config = dict(
    num_hidden_layers=11,
    hidden_size=768,
    num_attention_heads=8,
    num_key_value_heads=8,
    head_dim=96,
    intermediate_size=3072,
    vocab_size=34011,
    hidden_act='squared_relu',
    norm='rmsnorm',
    norm_place='pre',
    norm_eps=1e-06,
    positions='rope',
    rope_theta=10000.0,
    rope_fraction=0.75,
    qk_norm=True,
    attn_scale=0.152,
    bias='all',
    tie_word_embeddings=False,
    parallel_block=False,
    extras=['capped logits'],
    init='normal',
    init_std_qkv=0.0128,
    init_std_o=0.0128,
    init_std_up=0.0128,
    init_std_down=0.0,
    optimizer='muon_variant',
    learning_rate=0.0164,
    lr_mult_down=2.0,
    beta1=0.93,
    lr_head=0.00738,
    max_grad_norm=2.0,
    warmup_steps=144,
    schedule='cos',
    final_lr_fraction=0.0,
    batch_tokens=131072,
    max_seq_len=1024,
    doc_mask=False,
    train_tokens=832000000,
    max_steps=6348,
    dataset='wikipedia_en',
)
Each number is 128 + 32 x the weight over the matrix's rms, rounded and kept within 0 to 255. Layers, rows and columns count from 0.

# layer 5 attention value, 768x768, rms 0.0819, rows 186-191, columns 704-767
[[130 133  99  98  88 134 145 123 143 125 152 240 157 138 141 101  92 109 122 126 171 113 141 139  94 156 149 110 101  59 118 182  77 133 141 104 122  97  88 121 122 132 138 121 104 102  88  88  74 144 136 125 123 116  87 103 108  69 180 123 174 156  99 126]
 [113 112 120  91 158 135 103 136  69  52 135 163 114 127  53 109 142 151 137  82 158 121 149 133 159  79 137 116 160 159  66 145 147 161 103 105 150 142 134 113 115 163 165 144 148 125 129 149 195 104 156 115 182 169 109  93 137  93 118 145 161 121 112 127]
 [156  94 155 104 154 173 141 112 145  87  92 118 148 107 184 122 129  64 145 104 151  57 147 140 160 127 128 127 107 182 148 178 152 105 115 117 177 105 153 180  96 167 161 169 137  77  51 116 130  84 139  94 103 114 139 152 132 117 138 145 166  89 146 118]
 [134 116  67 214 131 199 119 131 113 115 123  83 155 114 122 109 151 133 140 153 170 135  88 132 157 158 141  59 136  86  70 146 118 202 129 143 218 151  85 135 144 113 180  97  62 108  99 101 115  87 113 147 169 174 153 146 142 158 130 108 145 115 183 178]
 [141 117 152 148 125  59 116 127 178 137 111 124 168 126 138 145 168 127 144 105 147 113  95 178 131 134 172 182 130 149  55 169 166 128 160 165 139 107 110  88 146  82  72 162 158 118 120 105 117 148 175 130 127 159 143 188 138 188 186 219  82 169 132 144]
 [160 125 123 100 101 133 141  84  98  88  91  97 135 116 161 141 152 105 129 111 113 151  68 123 120  86 175  89 124 104 128 132 105 106 117 121 106 200 128 111 146 116 138  90 122 135 126  93 126 163 163  79 101 115 125  83  65  81 120 149 101 128 106 135]]
# layer 5 attention output (transposed), 768x768, rms 0.0698, rows 186-191, columns 704-767
[[132 134 154 142  86 125 133 140 167 105 157 126 129 156 138 123 118 100 189 106 109 151  91 138 106 166 151 139 116  99 129 151 113 151  97 124 106 103 105  56 106 121 125 112 156 113 164  87 147 147  90 145  99 150 119 130 128  66 140  73 104 163 138 175]
 [151 119 126 196 105 112 129  93 108 144  88 128 133  64  97 110 123 122 147 108 161 175 144 197  92 117 102 145 171 124 155 151  99 166  82 131 123 150 153 167 114 121 158  98 148 184 141 100 136 167 177  75 151 116  43 127  41  65 178 126 124 119 159 113]
 [112  96 193 134 102 124 154 146 215 149 105 156 101  56 176 140 142  98  82 101  98 153 180  75 155  99 158  53 161 147 179 117 126 132 196 117 140 148 195 140  98 152 142 159 124 148  98 158 116 138 116 135 101 132 134  97  75 116  83 135 122 128  51 128]
 [100 176 124 140  52 216 131 137 107 117 132 121 143 146 163 112 132  88  90 151 168 120  64  93  89  89  78  89 100 108  61  65  82  65  92 130 139 134 132 194 111 130 183  87 118 156 123  86 112 163 135  76 149 143 155 127 112  91 195 134 156 100 141 182]
 [139 123 149 154 145 167  87 130  85 137  91 157 137 134 133  80  99  59  66 165 124 130 120 174  83  99 130 167 150 123 122 152 145 110 113 101 121 178  96 153 129 148 133 123 164 175 113 102 134 156 119 139  77 100 112 201  72 112 143 127  81 145 145 141]
 [157 112 181 110 150  74  80 122 122  99 175 107 139  63 155 140  99 128 111 160  83 128  42 118 170  58  61  78 178  77  85 103 126 154 161 138 128 152 122 137 180  76 111 138 101 102 134 123 112 104 133 125 136 127 110 108 172  99 156  81 134 146 158 128]]
# layer 5 attention query, 768x768, rms 0.0697, rows 192-238, columns 704-767
[[107 109 127 133 144 127 123 144 115 116 133 128 156 139 122 119 121 137 113 127 108 115 139 129 152 133 142 130 115 146 100 139 133 121 117 137 130 132 146  96 134 126 134 109 122 141 145 113 139 124 142 152 131 117 129 128 131 128 119 130 137 118 152 113]
 [132 110 137 145 115 115 126 132 131 131 111 140 134 136 148 125 111 136 142 108 104 153 118 130 150 123 142 140 144 137 116 128 134 113 116 136 117 145 135 120 122 126 139 126 118 134 103 144 133 138 122 133 105 138 112 136 139 116 129 134 128 125 114 114]
 [116 141 129 127 130 151 133 119 123 111 147 125 123 131 113 118 138 132 131 135 118 106 130  99 132 144 123 132 128 142 125 123 154 122 132 130 108 145 114 138 128 126 122 119 150 128 148 129 130 130 129 143 127 143 118 120 135 149 137 142 116 134 123 135]
 [129 127 131 102 144 155 115 129 132 150 112 118 113 125 135 132 162 144 127 139 137 141 146 140 137 151 113 129 143 115 137 133 107 121 115 105 129 137 123 143 118 152 132 108 135  87 118 127 129 128 125 115 102 121 119 117 100 145 112 115 119 119 138 130]
 [137 133 113 119 149 127 147 118 127 138 150 121 126 131 119 136 132 124 124 112 133 119 146 136 125 146 127 132 146 130 116 119 114 140 140 120 117 108 129 102 123 129 116 150 116 129 129 131 132 136 126  92 112 107 111 147 117 132 134 131 134 132 115 145]
 [125 140 140 125 105 109 122 130 117 157 108 157 125 130 132 137 123 125 132 119 128 109 151 113 151  94 125 134 125 142 112 137 134 137 124 139 132 127 109 128 124 138  90 131 136 105 139 140 127 126 116 141 141 133 135 122 132 137 141 132 108 125 126 114]
 [109 154 127 134  98 147 110 135 120 143 146 122 125 131 154 140 106 112 146 116 124 111 129 123 139 146 127 137 133 163 103 116 149 155 112 127 108 126 148 100 105 142 145 157 125 137 140 146 124 127 131 141 132 111 108 136 132 116 143 149 113  98 108 103]
 [137 113 118 116 154 124 114 132 125 125 148 141 109 106 129 133 161 141 134 121 124 120 133 111 110 125 138 115 128 132 139 144  95 120 126 121 128 132 122 171 141 124 133  98 118 128 107 108 119 104 124 105 138 117 118 118 126 135 123 114 133 155 151 146]
 [130 142  93 104  89 134 109 123 145 144 128 125 140 145 119 130  94  87 123 147 128 122 129 125 128 109 135 137 121 141 139 118 110 115 120 143 138 133 116 105 141 121 150 154 127 131 158 142 161 133 118 114 142 126 131 136 129 147 149 145  96 105 107  98]
 [116 127 115 142 155 107 151 115 119 116 130 136 109 110 114 114 147 149 115 164 113 122  95 132  99 121 119 128 116 128 163 120 128 102 136 114 134 101 137 148 155 159  95 139 105 161 124 136 131 132 136 147 130 134 124 101 143 125 141 114 133 136 143 142]
 [121 117 149 122 159 134 145 148 143 150 123 152 103 127 127 110 131 156 151 109 118 134 134 155 138  92 144 139 141 173 143 137 117 151 115 123 117 119 113 134 140 117  79 122 116 130 120 130 141 112 137 150  98 121 140 140 130 122 134 127 144 132 137 138]
 [138 101 152 125 143 116 141 155 114 107  90 138 139  88 118 124 167 168 108 137 121 130 106 132 135 104 123 108 137  87 127 146 120 148 159 105 133 128 130 152 126 182 132 127 127 156 105 139 142 133 128 125 110 122 116 123 124 150 107 146 151 138 169 154]
 [115 119 118 111 135 119 139 132 131 154  84 115 127 155 138 137 122 134 114 137 122 160 139 134 123 151 171 140 117 142 122 145 120 127 116 142 157 139 128 114 138 149 118 121  96 111 111 134 121 129 147 131 100 131 177  92 124 138 173 128 123 135 111 114]
 [133 161 117 118 117 172 134 124 118 109 137 167 128 178 166 143  97 112 116 142 147 117 147 112 121 133 121 146 151 135  94 111 118 117 117 133 114 123 107 127 115 128 150 133 131 103 121 128 138 139 139 126 160 119 142 110 148 112 139  89 131 127  91 102]
 [125 161 113 111 106 126 114  91 139 148 130 119 144 160 138 131 119 124 115 129 100 157 124 115 124 138 130 131 117 133  96 121 135 150 116 116 125 134 124 102 146 109 159 128 107 101 129 118 117 124 126 144 118 120 121 133 128 140 131 100 147 116 109 101]
 [136 133 103 135 111  83 114 130 120 158 142 140 140 104 142 105 128  79 145 123 143 114 169 144 147 117  96  88 125 109 116 119 138 114 128 121 115 111 135  98 131 140 126 110 124 125 111 122 152 132  96 147 151 125 112 180 128 130 118  84 123 109 126 129]
 [125 134 135 134 145  95 136 124 138 145 139 149 110 140 131 105 140 126 138  91 132 103 158 163 171 120  97  83 134 125 109 110 136 110 140 156 132 112 143 142 115 102  84 132 138 128 119 127 172 159 105 109 146 116 147 166 159 108 113 122 128 100 123 123]
 [158 122 158 134 119 148 130 116 122 116 111 127 133 149 138 159 122 136 116  98 113 128 134  80 113 103 148 174 109 145 111 153 102 153 107 139 128 132 126 110 160 112 165 129  93 136 123 133 104 130 160 146  98 110 151  97 149 143 152 146 155 126 148  92]
 [113 121 105 115 108 127 126  89 168 122 117 140 138 109 118 129 122  97 142 123 125 118 137 131 126 119 130 151 112 135 116 114 136 142 118 125 135 121 153  95 123 129 132 129 126 113 151 124 119 134 111 126 113 152 133 133 137 161 124 126  90 142 109 136]
 [125 143 100 126 119 122 128 121 148 131 123 162 139 135 129 127  93 109  87  65 146 125 138 150 133 110 120 127 118 123 103 115 140 133 124 191  79 122 124  72 153 139  63 153 129 144 160  87 132 130 144 148 130  91 144 121 124  95 163  88 127 169 123  95]
 [139 115 133 147  89 131 164  75 167 135 127 126 122 107 134 145  88 138 130 137 148 126 127  87 124 140 142 132 129 124  49 167 119 123  76 150  99 102 144  92 151 119 136 127 121  92 131 135  86 129 146 136  94 123 117  98 136 121 159 130 150 138 142  92]
 [ 93 101 104 101 108 120 174 104 180 110 159 100 119 108 135 129 144 195 160 135 126 132 158 124 113 174 173  89 131  88  78 130  50  99  91 152 126 122  67  97 117 153 101 115 121 152 144 155 115  58 145 128  73 139 137 106 149  66  98 163  66 166 117 119]
 [105 122 132 167 166 165 151 138 104 121 120 149 108 123 128 135  91 150 114 127 158 155 109 153 118 112 144 117 132 132 130 159 102 114 119 159 117 125 130 165 105 131 102 136 155 101 114 126  91 135 126 109 120 130 137 115 120  97 108 136 158 114 117 119]
 [132 139 184 149 131 149 147 152 148 144 190 124 144 114 124 122 171 108 121 142 117 112  92  92 104 139 118 151 131 171 138 100 120 152 172 146 101 146 102 120 165 181 156 128 167 170 129 143 108  91 121  94 148 136  92 115 133 130 113 130 180 198 158 150]
 [142 105 183  93 122  99 166 188 110 113 120 110  89  59 171 130 108 181 146 106 169 191 137 114  86 137 154 170 128 139  93 104 113 127 144  93  99 117  88  82 106 153 165 128 106 123 116 147 103 156 195 135 159 121  98 143 172 158 128 116 139 132  94 123]
 [161 123 114  36 117 112  96 122 143 108 115 147 111 120 134 153  97  89 146  74 167 201 120 146 169  59 127  85 116  99 103 204 186 136 129 121 134 131 168  90 140  54 129 147 131 128  87 156 102  58 132 125 127 109 186 114 121 140 184 160  69  68  96 124]
 [120 127 153 155  86  96 186 113 109 164 154  98 149 141  94 134 119  98 135 137 150 108 128 142 116 188 166  75 146 126 140 121 178 103  45 218  76 141 226 129 166 184  79 106 113  73 130 122 138 179 143 119 107 140 154 135  97 136 141 141  80 147 135 129]
 [117 138  97  81 137 147 163 112 109  10 165 130 148 103 173 179  38 141 112 176  91 176  99 140 113 145 150 149 159 140  90 114 137  14 130  89 114  63 105 145 125 130 113 133 110  92 104 143  93 103 123 101 176 158 203 133  88 144 217  85 139 158 218 124]
 [128 133 119 213 108  70 159 149 168 118 104 176 134 130 145 110  56 133 121  63  74 141 124 144 147  90  89  57 107 118 211 156 170  83  45 143 159 152  69 113 124 144  91  91 132 154  71 154 111  82 119  82 149  95 170 121 190 100 168 166 120 138 115  83]
 [120 125 164 112 115 175 229 115 102 182  86  82 117  62 152 174 151 120 130 125  71  69 130 175 154  71 161 120 167 110 254 110 159 112 160  79 147 105 106 153 231 127  88 127 130  68 174 123 139 139 142 123 154 147  78 141  91 119  87 140 112 126  84 151]
 [147 118 128 117  94 143 130 148 100 101 131  92 104 151 143 148 114 183 177 113 145 197 139 108 181 214 148 129  75  93 187  99 124 169 164 140 203  98 147 130 123 156 146  46 131 152 150  89 122 139 150 165 137  80 189  84 160 168 142 132 113 128  77  84]
 [ 85  90 146 107 194  95 100 175  72 106 149 141 185 173 147 137 154 135 153  79 224 111 166  98 175 128 147  77 163 165 165 162 164 158  61 147  86 125 101 113 118 149 153 110 111  91 161 166  88 137 168  78 145  52 187 120 120  48 117  93 137 196 195 114]
 [177 136 112  43 136 200 129 134 146 157  77 130 171 104 166 107  38 109 145 137 110 162  99  43 102 106 171 178 132  84  52  81  83 154 120  93 116  91 126 171 133 138 116 190 133 166  76  68 156  67 129 177 144 152 134 172 121 145 144 162 119 114  93 146]
 [120 128 168  89 129 148 126 179 138 138 169 217 128 138 140 121 157 158 141 126  49 115 133  98 156 153  48  78  99 102 121 159 134 147  82 150 116 100 107 154 158 120 143 147  67 110 113  70 182  50 159 147  82 129 142  78 190 163 126 135 117  71 170 117]
 [ 74 109 105  52  94  67 184 119  72 180 110 206 197 152  58  68  53 116  75 111 100  84 149  75  96 179  98 132 166 121 128  35 170 122 109 149 168 149  53 136 122 137 142 190  90 138  88 151 112 144 140 147 153  59 126 120 162  93  75 140 121 139  97  41]
 [166 118  97 115 114  92 158 122 118 137 111 130 187  93 131 228 128 100 143  84 142 123 107 171  83 129 223 138 127 149 142 157 229  98  93 121 107 129 142 122 125  71 106 116  74 155 147 210 127 140  78 153  93  96  94  97 120 143  86 115 126 180 180 111]
 [107 125 142 116 110 126 145 156 120 140 115 128 144 139 145 131  99 132 114 133 111 100 133 145 137 124 122 121 148 133 128 103 135 115 114 133 142 127 139 112 123 127  95 128 125 134 140 140 160 153 141 127 111 144 136 135 155 111 170 122 106  98 125 130]
 [115 135 142 124 117 129 135 116 123 140 122 146 149 121 146 128 129 121 113 122 129 135 120 118 149 130 142 126 127 134 149 125 131 112 119 114 141 119 106 117 121 140 110 144 143 110 119 122 135 138 123 145 139 142 119 113 119 144 116 153 104 123 114 133]
 [141 118 134 114 116 140 114 120 118 122 122 118 132 122  95 127 105 150 124 122 133 122 132 131 114 160 120 126 137 112 121 140  98 111 137 104 132 122 128 135 137 147 126 116 139 122 136 118 140 137 117 124 126 128 136 109 118 120 131 128 118 121 144 112]
 [139 137 162 146 139 125 135 126 119 122 125 123 164 135 125 139 119 121 108 139 141 142 155 135 145  97 103 130 136 134 118 138 132 127 122 127 144 128 140 107 141 100 110 142 103 107 141 117 118 119 134 147 120 136 132 127 114 105 122 134 111 135 135 105]
 [141 126 135 133 124 103 124 130 143 129 132 131 141 132 142 142 115 122 117 131 122 146 135 135 133 133 118 133 127 131 119 156 129 126 105 127 127 126 127 118 120 119 142 135 108 121 126 145 146 117 138 130 134 125 157 132 126 112 141 131 120 122 120 112]
 [131 128 116 125 158 128 118 129 134 113 123 144 123 119 120 101 128 145 122 138 132 150 138 138 110  99 121 107 125 127 109 157 112 119 139 119 104 118 146 126 141 133 124 126 120 122 146 116 123 131 153 138 115 137 122 121 135 120 120 105 137 135 150 113]
 [111 103 123 132 151 116 130 137 135 142 125 126 127 111 134 124 129 139 115 119 137 127 127 103 154 136 151 155 139 120 147 124 131 116 130 143 132 120 110 146 135 110 124 117 137 145 115 129 112 120 139 146 116 121 124 135 148 143 123 137 122 134 119 121]
 [122 129 105 147 130 130 137 104 157 119 125 132  98 135 118  97 132 111 109 164 124 117 117 121 120 131 136 102 133 131 153 120 127 135 123  76 133 137 137 103 142 125 118 114 125 121  97 112 147 121 103 107 143 125 118 108 124 124 133 134 125 133 125 141]
 [138 140 134 145  97 132 118 142 133 136 148 110 146 112 145 142 116  96 125  95 135 129 118 144 156 126 141 139 127 136 131 133 134 137 111 147 129 128 126 134 108 132 143 137 139 113 142 135 125 153 138 143 135 133 136 133 123 118 126 147 119 124 113  99]
 [121 152 135 111 113 119 123 112 138 149 135 122 121 157 172 143 117 106 117 114 121 137 130 127 140 103  99 120 133 159 129 103 123 116 128 132 127 130 115 113 129 118 142 138 126 105 147 143 133 133 124 162 127 125 115 152 121 133 122 122 112 119  96  88]
 [148 128 108 102 122 137 113 106 115 140  90 133 130 132 135 133 123 124 131 135 126 166 134 155 121 119 120 138 111 136 119 114 124 125 107 146 124 147 136 115 142 143 178 137  88 110 155 124 119 130 133 135 107 150 128 132 121 133 138 125 127 132 122  84]]
# layer 5 attention key, 768x768, rms 0.0693, rows 192-237, columns 704-767
[[116 136 126 126 150 137 133 127 148 117 127 138 110 120 136 123 139 116 135 124 125 117 121 126 130 127 127 130 131 131 133 112 129 130 140 135 131 128 123 146 120 130 130 127 103 130 130 115 145 134 122 132 125 127 127 125 123 132 131 117 114 120 131 150]
 [138 116 133 124 113 140 135 106 129 131 137 119 130 127 118 126 124 118 122 135 131 110 124 122 124 119 134 119 114 122 110 133 137 132 113 135 136 123 125 126 129 114 118 136 138 119 138 129 127 107 132 131 133 113 136 117 117 113 134 138 129 132 154 131]
 [127 128 127 125 125 105 119 128 122 138 107 139 143 114 142 156 117 114 133 130 119 121 126 146 118 129 116 140 136 121 139 136 142 131 139 113 132 132 150 136 137 142 132 124 136 132 118 141 119 102 136 104 128 124 135 144 139 131 132 122 141 130 124 120]
 [122 102 136 124 121 123 132 135 126 143 148 132 123 134 135 133 131 123 130 121 133 135 137 133 124 124 141 121 136 137 113 134 117 135 142 130 126 111 144 131 123 119 140 129 137 127 115 144 148 134 132 117 125 122 132 151 136 143 155 132 130 124 142 133]
 [138 123 130 135 112 135 128 141 136 148 124 119 123 105 117 126 120 142 141 128 139 116 133 122 147 107 127 126 122 114 115 121 115 118 118 138 126 129 128 127 141 139 118 108 130 129 127 139 131 139 127 138 136 126 125 111 128 115 110 116 123 120 117 129]
 [122 120 153 118 104 107 129 117 127 121 118 127 141 130 143 112 122 131 127 136 118 159 136 122 109 138 119 130 137 115 145 147 138 135 138 116 116 125 129 134 123 115 129 145 144 144 137 125 115 117 131 122 134 112 139 122 133 145 125 124 127 140 116 124]
 [124 138 128 126 117 126 140 131 117 121 115 143 146 124 141 118 132 134 118 129 129 133 126 129 135 129 109 110 114 109 142 137 118 125 142 109 141 141 130 137 148 145 125 128 143 113 129 107 138 135 125 129 146 110 127 109 147 121 130 109 141 148 116 130]
 [129 131 109 121 120 125 139 110 142 118 119 131 146 138 138 131 118 104 133 121 127 119 139 131 140 141 139 148 140 142 131 127 141 134 137 131 136 115 130 115 121 124 152 113 126 145 126 118 142 142 134 122 107 150 136 129 106 126 130 123 140 117 117 136]
 [121 142 132 135 119 138 120 144 104 116 137 132 110 120 118  93 130 130 134 139 132 127 125 114 131 129  98 130 131 128 131 136 140 132 132 116 127 166 118 131 133 133 120 137 142 118 121 131 127 111 124 120 134 105 125 103 147 111 134 130 138 132 103 115]
 [153 126 139 138 134 136 123 153 131 135 125 103 127 105 136 130 127 129 121 109 142 123 126 132 140 131 136 128 125 136  98 126 145 134 121 139 123 130 109 117 100 115 132 133 124 123 141 149 129 110 124 130 122 145  98 149 102 123 104 133 129 128 154 123]
 [127 133 121 154 149 145 135 139 149 130 147 120 132 152 120 124 123 135 106 128 124 115 115 123 141 149 123 117 146 114 116  99 115 118 123 139 140 121 130 106 103 126 130 109 136 128 136 130 129 132 145 136 120 120 119 132 131 119 139 106 123 129 148 135]
 [128 127 145 140 141 101 155 124 124 148 146 108 151 137 125 125 139 134 145 124 117 113 112 126 111 159 137 142 144 131 123 125 114 122 142 127 130 109 142 129 117 124 122 120 138 122 125 147 129 116 131 118 124 143 118 126 121 121 145 106 130 126 155 142]
 [122 113 110 121 108 112 119 130 124 104 122 150 109 129 143 134 115 118 129 139 119 140 116 120 150 137 128 133 135 101 134 149 145 117 134 122 122 136 131 108 133 125 141 129 143 141 149 140 132 139 119 134 137 118 146 121 129 121 129 147 113 117 105 109]
 [128 143 127 120 115 156 119 143 119 105  89 110 120 138 134 122 130 157 151 132 127 139 140 134 117 108 140 135 103 128 138 135 118 133 103 125 126 149 109 127 129 128 122 107 119 112 112 107 105 134 131 126 125 126 121 125 102 151 131 131 135 125 126 129]
 [133 122 125 134 127 148 136 135 103 122 140 120 108 128 126 118 132 127 124 122 147 143 114 142 123 149 133 135 115 124 128 142 121 137 135 135 137 131 127 126 156 121 121 143 112 127 123 113 139 135 127 116 121 121 138 136 136 142 151 136 127 134 148 133]
 [122 136 108 124 152 151 119 121 139 128 113 136 155 126  91 131 109 120 119 119 119 115 108 123 125 111 130 122 118 121 126 131 113 128 132 153 146 117 131 127 119 133 130 110 105 152 111 133 130 127 136 132 119 118 108 136 143 123 164 134 122 137 142 134]
 [146 125 121 129 158 115 147 119 157 144 133 156 158 113 110 126 130 101 129 101 123 122 119 130 128 140 140 120 139 132 117 141 126 115 132 116 134  97 117 117 120 128 139 145 118 135 141 130 130 127 138 121 128 131 114 129 100 123 145  98 135 126 128 109]
 [119 150 111 128 130 123 157 150 124 116 112 116 131 121 162 138 142 143 129 129 165 156 137 118 126 116 111 143 143 109 119 112 117 143 110 159 125 111 135 128 136 141 148 120 128  94 130 117 120 128 144 127 112 128 137 130  95 122 137 126 134 136 121 132]
 [147 138 109 128  91 121 109 111 117 123 106 108 104 134 125 102 118 131 109 129 112 121 127 124 107 154 113 129 127 123 146 145 116 121 126 134 114 150 141 142 117 114 107 126 120 144 131 107 136 134 131 121 120  84 104 148 148 164 140 133 124 128 107 150]
 [143 122 152 122 128 144 119 119 133  95 124 152 138 117 128 152 114 132 120 143 117 131 126 130 135 109 145 129 119 106  97 116 100 133 131 124 135 104 122 138 126 136 130 137 116 116 116 144 130 131 151 109 132 151 106 121 137 119 147 159 132 102 151  87]
 [135 141 101 102 124 145 145 136 165 136 130 108 150 124 140  90 122 152 134 147 150 115 137  92 105  90 142 124 118 113  70  93 133 133 113 141 114 116 127 120 139 130 114 101 123 126 143 116 141 113 131 133 119 145 118 118 133 106 132 143 130 129 106 116]
 [161 125 126 114 122 102 119 133 129 126  97 110 120 123 150 121 163 155 141 101 145 113 166 128 142 139 130 115 129 102 147 112 125 134  88 138 137 131 162 140 136 148 126 137 153  81 123 138 153 122 117 133 119 116 117 107 136 133 102 162  70 111 154 109]
 [155 138 124 122 180 134 151 185 131 103 140  86 131 152 112 150 158 158 111 112 150 124 132 131 123 127 130 109 130 127 140 106 102 155 124 134 111 114 141 142 144 145 158 121 122 128 134 169 144 146 120  93 137 155 115 118 143 122 119 129 127 146  98 164]
 [132 175 151 163 142 131 134 149  92 181  98 135 127 144 155 108 166 120 145 168 134 151  90 131 139 110 128 125 145 141 115 122 116 115 118  91 109  60 159 123  84 134 178 115 159 152  72 137 180 133  94 140 145 115 169 106 104 136  91 127  97 104 137 125]
 [115 112 168 114 135 146 122 147 121 123 100  80 150 145 118 153  99 158 122 124 122 108 145 136  93  99  85 148 152 123 114  68  75 159 129 112  89 135 120 129 117 134 150 143 104 147 171 164 105  87 155 162 172 149  90 120 138 149 157 140 177 145 159 136]
 [146 131  88  84 120 103 175  99 139 162 160 174 144 137  92 179 165 101 105 170  91 148  91 138 117 103 117 158  88  93 153 191 143 126 129 183 159  93 216 143 152 129 182 205 112  98 119 108  82  92 139 189 163 167 175 103 115 167 161 130 141  65 167 146]
 [105  69 148 112  44  66 199 165 155 108 166 124 206 135 109  76 176 125 167  95 133  97  90  75 188 166 134  78 121 134 170  56 113 137 149 153 100 108 163 108 115 106 138  96  81  84 189 195 156 180 171 207 130 145  80 181 151 122 168 167  98  81 125 112]
 [ 60  87 103 124 111 132 125 128 165  70 141 194 145 208 151  70 136 179 128 108 118 127 145  92  57 114  81  83  34  48 100 141 112 177 225 127 106 154 183 200 210 110 183 123 119 118 124  65  95  77 157 151 171 162  80  77 147 154 151 137 157 172 137 105]
 [ 71 125 152 177 117 138  87 127 116  79 125  88  99 167 138 134 164 160 110 109  73  14 141 144 100  93 137  51  84 117 188  58 101  83 141 126  98 148  64 160 176 186 142  46 111 151  97 173 160 139  84 104 205 120 187 142 154 171 159 149 175 169  91 151]
 [ 75 158 128 123 103 126 122 125 113 180 141 135  71  77 201  24 173 136 123 141 144  73 107 108 156 119 204 149 131 149 105  71 165 184 112 175 131 164  65  81 198 182 113  75 111  53  89 130 113  75 112 111 151   4  65 151 133 120  93 183 103  73 122 129]
 [126 215 106 167 166 119 133 175 204 139 200 158  98  89 242 132 164 229   0 135 188 123 155 102 238 137  97 150  73 140 192 153 152 105 126 190 186 114 224 114 171 140 122  89 128  99 183 103 134 158  54 123 157  56 151  92 118  80  70 113 110 197 102 125]
 [113 171  52 147 133  91 125 102 141 140  79 127 245 181 135  91 183 161 166 138 131 188  72  65 143  97 120  99 192  89 131 129 132 113  20 106 143 137 138  81  91  57  97 114 123 174  92 133 159 189 118 198 104  56 122  63  61 136 173 181 140 120 159  85]
 [130 168 127  50  98 182 122 107 176 121 122 183 153 144 133 113  18  39  54  79  76  99 168 148 140  88 185 200 121 174 253 240 111  63  84  98 104 102 127 144 160 178 150 153 124 136 123  61  49  28 139 188 145 213  82 184 124 191  88 121 161  98 102  94]
 [180 116  48 158 160 110  68 122 119  90 111 178  53 116 241 134 188  96 185 210 155  59 113 158 148  87 101  74 106 152  92  56 182 180  90  89 148 112 139 175 129 158 170 134  36 154  50 133 124  93 180  84  76 134 167  62 137 177  98 117 133 106  90 111]
 [100 113 126 137 142 182 192 100 100 116  84 141 154 158  49 192 104 170 181  72  67  89 186 128 190 224  87 172 124 157  78 109 148  81 138 119 133  91 171  25 143 100 113 134  73  82  81 135 113  71 134  73 141 102 101 125 129 196 114 115  68 115  84  85]
 [138  98  31  94 130 166 144  64 118 171  81 186 127 120  77  66 128 178 175 115 147 205 177 187  91 184 143 159 175 129 191   6 163  58 157 141 120 109  83 115 136 109 100 167 111 165 139 180 136  76 103 117 130 137 191  94  73 101  66  86 186 123 194 155]
 [124 130 116 133 135 151 138 141 122 132 133 121 115 123 116 123 129 129 136 113 126 127 135  99 139 113 116 117 129 125 117 131 128 146 125 123 149 130 115 132 121 143 115 127 137 100 117 130 124 118 136 126 126 130 124 123 126 119 124 123 119 130 128 131]
 [119 116 136 122 143 123 124 137 133 137 143 140 125 127 125 106 145 123 133 124 127 136 133 115 124 115 120 125 120 118 126 133 130 133 128 105 125 150 130 122 156 107 141 112 124 119 127 139 127 124 127 122 117 115 121 122 140 114 135 131 105 125 131 110]
 [138 140 141 122 119 140 121 131 141 131 112 119 109 118 145 114 136 110 140 124 143 126 142 120 116 116 133 135 125 137 125 119 148 139 120 134 127 130 135 146 129 120 112 128 120 122 131 148 144 118 117 120 122 131 126 126 113 128 114 119 130 123 112 131]
 [115 131 105 124 128 138 117 127 125 128 126 124 122 133 136 118 124 129 138 109 129 114 126 104 129 122 136 121 121 137 133 136 117 120 120 126 131 136 128 113 115 133 118 112 130 102 116 144 141 131 125 138 138 135 114 134 130 128 106 117 134 122 116 129]
 [124 122 126 127 150 157 118 126 128 123 141 122 124 129 129 119 114 131 143 126 127 126 124 143 143 136 146 113 120 117 122 107 127 132 129 124 135 144 124 132 129 131 134 117 130 113 119 139 129 133 123 118 119 108 119 131 129 135 118 108 133 138 132 128]
 [129 138 125 142 110 130 136 139 124 116 134 111 148 113 133 141 118 129 123 115 138 118 125 119 155 130 140 124 144 138 125 123 138 130 121 129 131 143 116 121 115 127 126 134 130 116 123 138 121 118 136 117 140 125 123 135 143 129 121 120 139 128 129 137]
 [111 144 109 114 114 129 129 124 132 123 115 130 122 133 138 141 136 113 124 141 142 136 110 132 132 119 132 134 125 128 128 129 126 147 143 122 129 142 148 128 128 128 131 126 126 133 149 106 112 149 126 133 114 113 135 135 144 141 150 124 132 127 132 134]
 [139 124 137 133 134 122 123 133 130 125 124 115 140 128 130 130 144 129 146 112 135 129 130 123 117 141 119 149 126 127 126 126 121 129 124 158 128 120 130 113 125 122 122 127 135 120 149 163 132 129 129 130 133 135 125 144 117 128 118 113 123 127 122 134]
 [100 146 104 103 127 136 140 127 125 149 126 141 131 138 117 133 123 115 120 122 135 137 111 125 108 126 114 113 124 119 134 125 141 138 147 107 127 149 146 152 118 147 128 134 126 119 113 118 134 132 157 120 124 108 127 112 141 145 148 152 130 124 137 125]
 [123 130 138 137 149 150 147 139 116 140 131 118 129 108 121 113 114 126 122 132 116 138 133 135 134 117 134 124 125 108 122 116 140 108 124 128 136 129 130 131 129 135 133 119 130 147 137 110 127 122 124 126 130 125 116 104 144 111 132 125 108 126 129 127]]